From a checkpoint of a small transformer trained on Wikipedia.
Size: 19 layers, width 256, 2 heads of 128, vocabulary 8192, 17.4M parameters.
Architecture: no biases in attention or MLP, tied embeddings.
Training: a variant of Adam for these matrices, 316M tokens.
Each number is 128 + 24 x the weight over its row's rms, rounded and kept within 0 to 255. Layers, rows and columns count from 0. Numbers have three digits each. The size before them is the row's rms in percent of the matrix's.

# layer 13 attention key, 256x256, rms 0.0785, rows 78-103, columns 0-127
089:137142112141125123125150128150146105128135078119117147118110164102137124087123080069127167092133124113129171158139085140146114126118141088150123127097136122151099124128139142077112133171150169130093181100149114118141142176162154116082139171142134157107116100151143150094104154110092128116141126137082114118127156108112135137132147158115096114130122145139129123111135121121127120094103
077:126093117155146107119108126131160126141106171116158115144129137137124127120169122117144139110136082123143135181115132103092152090097157151130116169086113162099113161100117146126121116109129128142108162107128176162158127123172112106149095146165107146120106153189177126080149177107151120097107117099099125178159141155108141103122106177114117119115105131142139141145126109133132104163122
086:140123101139152167130120152098140134126163128133119145080139077109113133122107139152121139148144161156132122102147167120127107180149110124141163125151132125132147148103134142136118150119148112109164117147101155111107106162083176148145157124136144104120121130080079093155129098166116111208129124127146130108124142141124154172130134089110126157141131133127129150145137118155116161132115
080:099126105115173101174102127067134129121124133113135125106155156107128105091141151074144167137132110142113137155141107108131133103074151101118078148092155144113126132143141121144146141117105133119157114086129136193164158131152153092093114095126129147094146144126160118103113172127163095074152144144145123109136132095136140087170123130166146087150143155126173127138160127133136105123099
101:159114140144159106152078124150112091110130139119097156163133132103112130104143147152142152165097111171144129174176121116121140067118144114127087140115146142125129147118104133136113133106108111136117140101120119169145102166192116148105165119148107080135147134128170178117121117136156083105153155148132140115104136124097096132154120148182175142144127128143144138116139153153156096132119
085:138076108116132125131098177111135121134121108136159094135115132115140128080100108099128132138108116134114167148128114101114108166107109124114129133131121154113086122078107109100128099120114121145127152088131134114147149163161089122136149125137093136107155105112175094098120146140101127122146120123142126154134131152132115086072106186122125158117137119160164118135132091148148136118119
133:141088134150128193141112149098145140128125174133139121142153065130134151141139161151118126130121131082108131105134128118111126179112112151151164118172131110114141137122134083148148137119126123144075086167104145096108091126070124098164118145125135099140142132135133088107142095169100167146107097101154112127168099159103138132107155128121142150161138099123118125161133133139160167180159
083:095110130122112090152102148123128102104127112105118089143159086126123125100138135108184136113116104081191145150151120107136131143103151176124142155124121156118108129111116133153140097115128084140121145123138112121131172115133093071131110094107111136099131128145166129141096151098128117070165100089148122121174103124149108096104123147157157116136143113130120084101118127135115126093157
091:128109103119127110121122131108123133134109076133144131111106172118158129089103110090118155126170100170122151120114140091105132121135115098116109127087128161123114138103127111108144148130159188115168162057188094151134131143161153145119136104125138136099146085141141138070119171100116112112141169163117137123121118134127125164139102162142126111109122117154190125137145110137092116045105
114:123117132126146130135097103140132125151136121139128110095127098139122112101131133135107132165102135136137156095157138139150139170150114096137106139139132145159097092108109101094115121154090134168078119160148138120135091150103130147174154144144104128117160099087127098083119066148119126148109143153103148131109137139138100136095144145133133168147161129175111054121122125140134127138122
077:147118132142112147134167163102137162129165162151147155112104095135128132136124118163095159131147152128081127103115122139134113148156099117145131140139131116111141142136139144130140140133131123111094121158093139120108100137086120155152147176138141123149114130108068115157129107182123162175096127129118117121137138117104162116121136100105119171115133146114083165124139122164152167147161
079:109104108091157095137117139115130128116088082131137127135131141121146134105115095050117161104154125136155164140108117109120130063102132121123094151131142126114138125169148127111115155120145176130119169047174118173136183157156154127108122105100122126086156101148160136102130172080138110094154134153102150105140140132139146099149082140161129109099153135150149131107162154148096116081122
069:140141120138121157146135126133125150157164156134142138122099105152108140133127135228124133163103154144107071096123133140137125162178095111152162122124121142137110128097127121132118146139089109139141117146112195125099087130116122189166133150122121129141134129097075122133110090186133148190078118154104140101117117117136120145115130099107120167150120132098093114125126110145164158157138
093:164102108128088131160129147146126134105148132124106126184130108122154094147092120163125131140122146121132132133167129104089166179134154173143143104133113152144123116117120166149157134127130085114150113100108125115139119111134126125116148083162126131144145148123150121153101133129121145168176023101143156165104117116140122115098105184126139114124128114099136167128107127153145162147162
070:105106119093168095122100106133118120153077108139138168140109148125148125135160109026128135095123097130124167116102118138142151105109135090104107144135155130101135099142167122108131123144136192104128145115166108154115183114150154136117108120099166107127161107146121145075131145084105098113128164159098130137163143116115103122121108125162128104115127139165161085109118092119084136120106
087:117077130116147096120105136135130120120085094126109097140143137106143125091123107046147164110148140115163158161141124120119114112086138130133106134152133135130141140130086101139126150131129122147117163090158108135117159151181145096092131058117117141079162086142176138108125156094100106096177145160145151141131136152131138119113109136154125120108151133145131157163151153163106111110120
103:127115113139181097112074094092114136169130152116100155170155101133135164090129146133117131138136140126110134159145161173136132142122109152152144149145155150123095131095126129135137149153061105137073126112128103138117123107147116106143112117117103119111188099138191130125149077195072103166154113116129142103178113138103112114118123166147141102148155129172124110125135116138140152154138
079:117119135158127169114142114127128133107172125139139115101102113114107128070128108206098124168108153185081104147148155147115118155134120134130146122159121143149129163116108086141140124149067107107144120126086171095100095144115096163144166154149119122146133116070119129170135118149129133147113140109133138098112128118127145117119148139081108161151110148125105138132103123139168131133141
099:125156155130130145172154101084100121120188181117107143117138115130112140120166161166111095170097132150146102112138133139147186194127144121101149092166118136110091107110141119102142139113126121116121089176143160099122112100093101139137131128139105157118103164091101108154125111126151112148143138139104119128145124103127115146149137093131142107158129132074103120170115112088130132122130
115:136102129126099108137121164139122118136139087141123086091150174141148104087104123096101134120161110077181179178099115119128090100096102103110134158161155105111149135155110131128096133110134116126133152102126099164143188179119142101100132120144085133097119130130125126109116132112130137087123109124166144120129132129143124099133123131128102141085170128147168169108158164166126158146117
099:138100145144116171089137123154162132134142109122110096080173130141111116067101110137111186154165117124156124173134113092111067152101148114155152098163157072137143154160139133129070159138164125138149130113130142149144132135178120098107156157113166149125130086103113147082177156131142169075154102103123084117131116133146114131124113172160149121148140151128112112122145126145131113109147
097:123121134150114169132161146115125132123189141114122103138106132142126165135096124195104138142105114153072090123125129124135091116149109117147152134137111099121096090117133122105125142138098140131099098145109174080098074132100114146137145171137126129131116128074089125161132087144129142148106107161105107131119127129140132136134131116079108164090092152128107140135146114147186175141153
096:101140152124121188140157085151136147113110101153147143130146171122146096106085128125125104110131079098134138108149108181137135153128156108109072120114132127127124155145102111168144156113153105119118141125105107102183149110150198147090093112107153158110132141145127137128131143109114126092150113083123150155151135148119086131144113103142119113146117142115145098131099105120121105092117
109:136116079134128135134099094096116130116134167139134162138106101154136133155143152201101113122123152123093086107118166128117158153161074168157132100119115131150120080119148125138164125139135114104075119153115110104088101077151127116133131135168119115137138125140134104124124105145088114151115114096157076125109113136132123131111115141122136086159098070101159109154114114115110139150087
099:136112120142129157165097115117130135126143158162113112150108110139131138077142129145105100129121132169100117180168183142106125122121118137108154136169134111147107120110155145180134162134105128132125122115073144123116132135130088137165147174193153100142110140105174130135138076169139132139096105118138146099128138088137152073153169120106119176161117147129099122154124153091156130168145
097:131120145085136101165125116125164133089111108133126153112133084127128134129084100131159108118121098130161120119093159137117127104160134153138138122143083146149150146113111141113121181162130156166098137057158134185119118147170144167179138089104125134108157131116097075172137126157135083145172140137071146113125134101103100132141122173100154133118133159136121146116147124112141107139087
# layer 13 attention query, 256x256, rms 0.0801, rows 79-103, columns 0-127
087:103139088158148074108109137147143117120087117118111165149125121168095096160107113154098089179123143148145125109119094106139133084136142146124149113153174101134144147140091131108112119117132128131098141101085141160130186121127132149131122143145148134077154152120193109109129109111147115114156109136108148143099128159183161093131161125094127127089138124122102135153121135148101136106134
083:149108148126112126134124118147115114135185146156113136122100143092132160129120138144148112088080106129121137141127150112103131139144115090129142159124118156125123117131140118138159122127141135090151122166152126092112090130092131114130148134090120097156142097126112167135163123159086114165123134123121132109128077120096082161120086143142138141169114112130161125122134124139158140133080
104:124114097115103120121138122166148136114152128098109118156086181136163096135108108112115142125127113115114159155148082077146147071117125109138090126095083096143168169147095121142138145139176144164115153078146124154151134149160098163116119115172142130109150138142135117101104141102126127099107134135086156132171116139112148117173137127151151096122149140118146151138125110153153157035117
090:115118156166131165137143105151104126131128113141103116114157113073124120112120129118130126108083152081109117153132120149091110100104098126156129130087163112088145127134123108152102112093105121125156091187148127121136104143148104090112168140094161139134117116140128152133169120130084103164146120127122110098105118162136138116130119140140162154114164112118142128150107130154174090116135
091:118126098141124132132102146164160086129125153110146117179118113153144135134092140141106114177120086121125150134118154105123131109120137113084121110175132115102144119148067108119090138130150066130114117108110124152102150168102101158145138112153158140110111134130087099144137140105153149100132096174145145113116132144160147117125145135156127133123095128164100160115139149156118166094177
104:123152095079169108112110163128151092122141126106164155154122121132149101158126143137127107129160098122124138093135143125162140125131117109087131142131092141169121069127140110107147124107142166125095130115122106162155138120114157095159137119142120084093147110143154135108118108096131143126167119182109149118148106133107089144143131127119128105119100182151196149137142145109102146110109
083:125131138178173134135135152140151119069113097096126100128133133128120081128112155128100114150107126143123105145077155144104109123112138104132086116158121093075138118114109088162112137132091106115132169115130121143164152111133148096094145121143141128119109156143181112135130119091134150108132091151110152165112132159159163089135111129085146138101106141080143115130156125139120139124129
095:154105145148109133125124109139140143138112100110117103128093128146116105131160145122103161154129122156110127141092143122098128113130155088107110122122143109090169121129097107132099152132117108121130127102121157152092147126123124169138127151141149159149111162119081088157124151125174129111101129186138148118079133125143189109144102094101099132112134136132095120126140115133089142111153
107:131087129145099106135115100150113105128121148112116151172119079153135121160131087149118117191132123118078134073162117144121124132137108118121143122153073134130128166117113127137111123172117103119113111144155155143129138145151124167145142067188127143145159115128106107141098123149150128137156157137115108086128167156129101111139149150128099141129132099169124133141163115137114134117133
080:100106105054127124141115147084124105134165152149133155162144125091147143125124116145155120128146115129163113124118117120117152133136093122123148147120143163152102109135136135094116142147120134149122115146078130117146125126102124092155140126102114103094099150176143133150126151171124099159145097121131108165185122134101100159141137142178087104121106146138131121085157127113176110122167
106:140118144153106147093155109131142149111133082142106130136096152142140102106141117079095131109137123109112148175117115083109122095094175088140079098132145084092134162140116106117128163136124121122133136096128150126092127151149109148141144136158122141150131148105095109136124153097138118092110118146126146141118128143135179075155127095106119162128173123120118139152115089131086125107122
093:152129126097138114169102117114127097143130183143123144145136107113151149144132120178161096150120137157098136101162128164111143135183081133122190121104126168149115109141153137111129135099125115130113082151113170116135090128101120136139160129123138124100164090144135149151112121176112116175156128119141076081179119115149068155153140132142101126130089104135109114125140136112168141167143
095:101119062132138122141118186146159105135138114116126109103146092085117132121092159155146092141134102143124116132099126119121125143137193159097131154146154122109129125138136112132121049080137094134154145122124123125120092106114127079112154133115120122090132135101126117119117163056171121125160112143169099142102079130128083116111086135079158091104093156149163112136080120148163133137157
102:148128159139106139098121113144136122099091132134099111113136150160108091110193106092122177155133122137119123101119147102102137107072154092139127105138142093103142121128070119139137173150118141144149088118163112148057149140152122143115115127144156173158133170124093118140145154108129125106121139109127154113109166112109172092144127116145131108147156126131105154135132097122092095092145
079:109120124191130161114166146141143132159135085132119120088090123128130134083123153114100156076162147142111127143109124123148096146099170123114111135151151102112143128127132093160140105099118111097157152123144156121095116157157106116105164109145126148093122095063121105102116146107151133109108136125134097102125131147133148106088116095122132148117144132140142135157079169147103121167102
100:107128119157107129134117111151138125092121096091091116130119114177128115172119098151139102141120141153080108103145110165163111124130149126112159118161097100125132128101093103133121140120144099118130132106149108161131147173141108139146133146176152150110147143114138121119136121104142115119162083128156135075132149194141139094142123137134117117097139113128180170151133128137089161099143
095:131124094102136147135102130128116109148126141145127092127158093112148147165093129177099112144121134126088098157169105157154132127153111182129134154133096133151134136160103087153110116139141107131079110155149185155161137134102114131119132132121117090129117124136105128124090150172180131123117200114104105101152113147143087125143150159162107111108085147126113149097112175142163143150154
093:107105161133087125143133092128107116171131171126099108137143147119131157110157112133119134140115170106143137110147114136107135146132093109126132130136143137137134160129170156127094160129114131121162098117135147083170143138146148141093139104102130153079185150129154154110126131185099091127139154089086117122204107162086110142130123109163101116150155110103114103118119106094197118127164
099:136094106141116130141143166146109123113154122097128110108134128181167130088095142140090128122124108128118139097149145154099159151117146108151161139168152122081129117122084127146181111122111115123117132118128142122119169170126152112143115150148085146162104119139083103081126136107125142120125092137166102157077124147121160101141130153112128147116118143129098161117134134121135103105131
103:152120114111107122106127150119121133153126144134097119131178105161130121142096143133123170112104088117117177083129095124147119164132077142118121109102145124144123135131158123122130085123119111129132153140174162107180150107132140130141166134140126081174136138121126129133114082118114143121166107149130107148140141171113116130139096141095136195126124125160109143129116126138123158138145
089:135105125087135109147101159148157066081133136149127124175161149137118111157122127159120100173109102128097127115161161140150138132164128115140114148167106137105120080159092114114162138153123140146119112118121087159156142124130137117120153136169138116143153123170142126146105132127169137123139102135100136134140108126134106119160137150125103105102101140119139121135194120134136169114111
106:104159081127140164100123080114127135141131107150126077090098109150139158146205154119151138125153137135136096119104117164098116115097145117111164085087128119164121120130101132134154119154163138129128148146172121147112110108130143152137100102082130099129134163075122137118124114161134124125158118108131153150111163135110128154156129122125147127124126130117147139129147135113120137124150
094:151137132110112124146146166116130145067135114126170107159113113165126079157139104142126115137127127123100107100106126117171130109137164143131125143106084107129150104139093132119132109104197099136135102101108116169127133098115137134130121129184137114079095129115118125181124146087157120131148154117149139126114108124124133101137155134095151083105107106128158130125138166138100143129121
099:128132169150097126109150146130148121086120119159116107147176137116150117136140120166166141125174139115112154126129115134163135061110152166117139125152124101109191135148138164167113137078111125142113132108143100126121148170152147128117131155122123144150099122150106125121160138092127154132103129117146162065109109150175124091105149127164140145117136132127127141109109118140122117120134
095:141175073162118129121137101154153127156122130118134173154102134089167146122131124127166120119107129151136134135113127126100129083162147113163144114112174133123109145108161121097132151125068154119150132099104124122102094090150105145157111167087130094151163117130153108171119142134118121130114128147101088123118120154168157083103114176122135165150144148107104141153096118144115093149128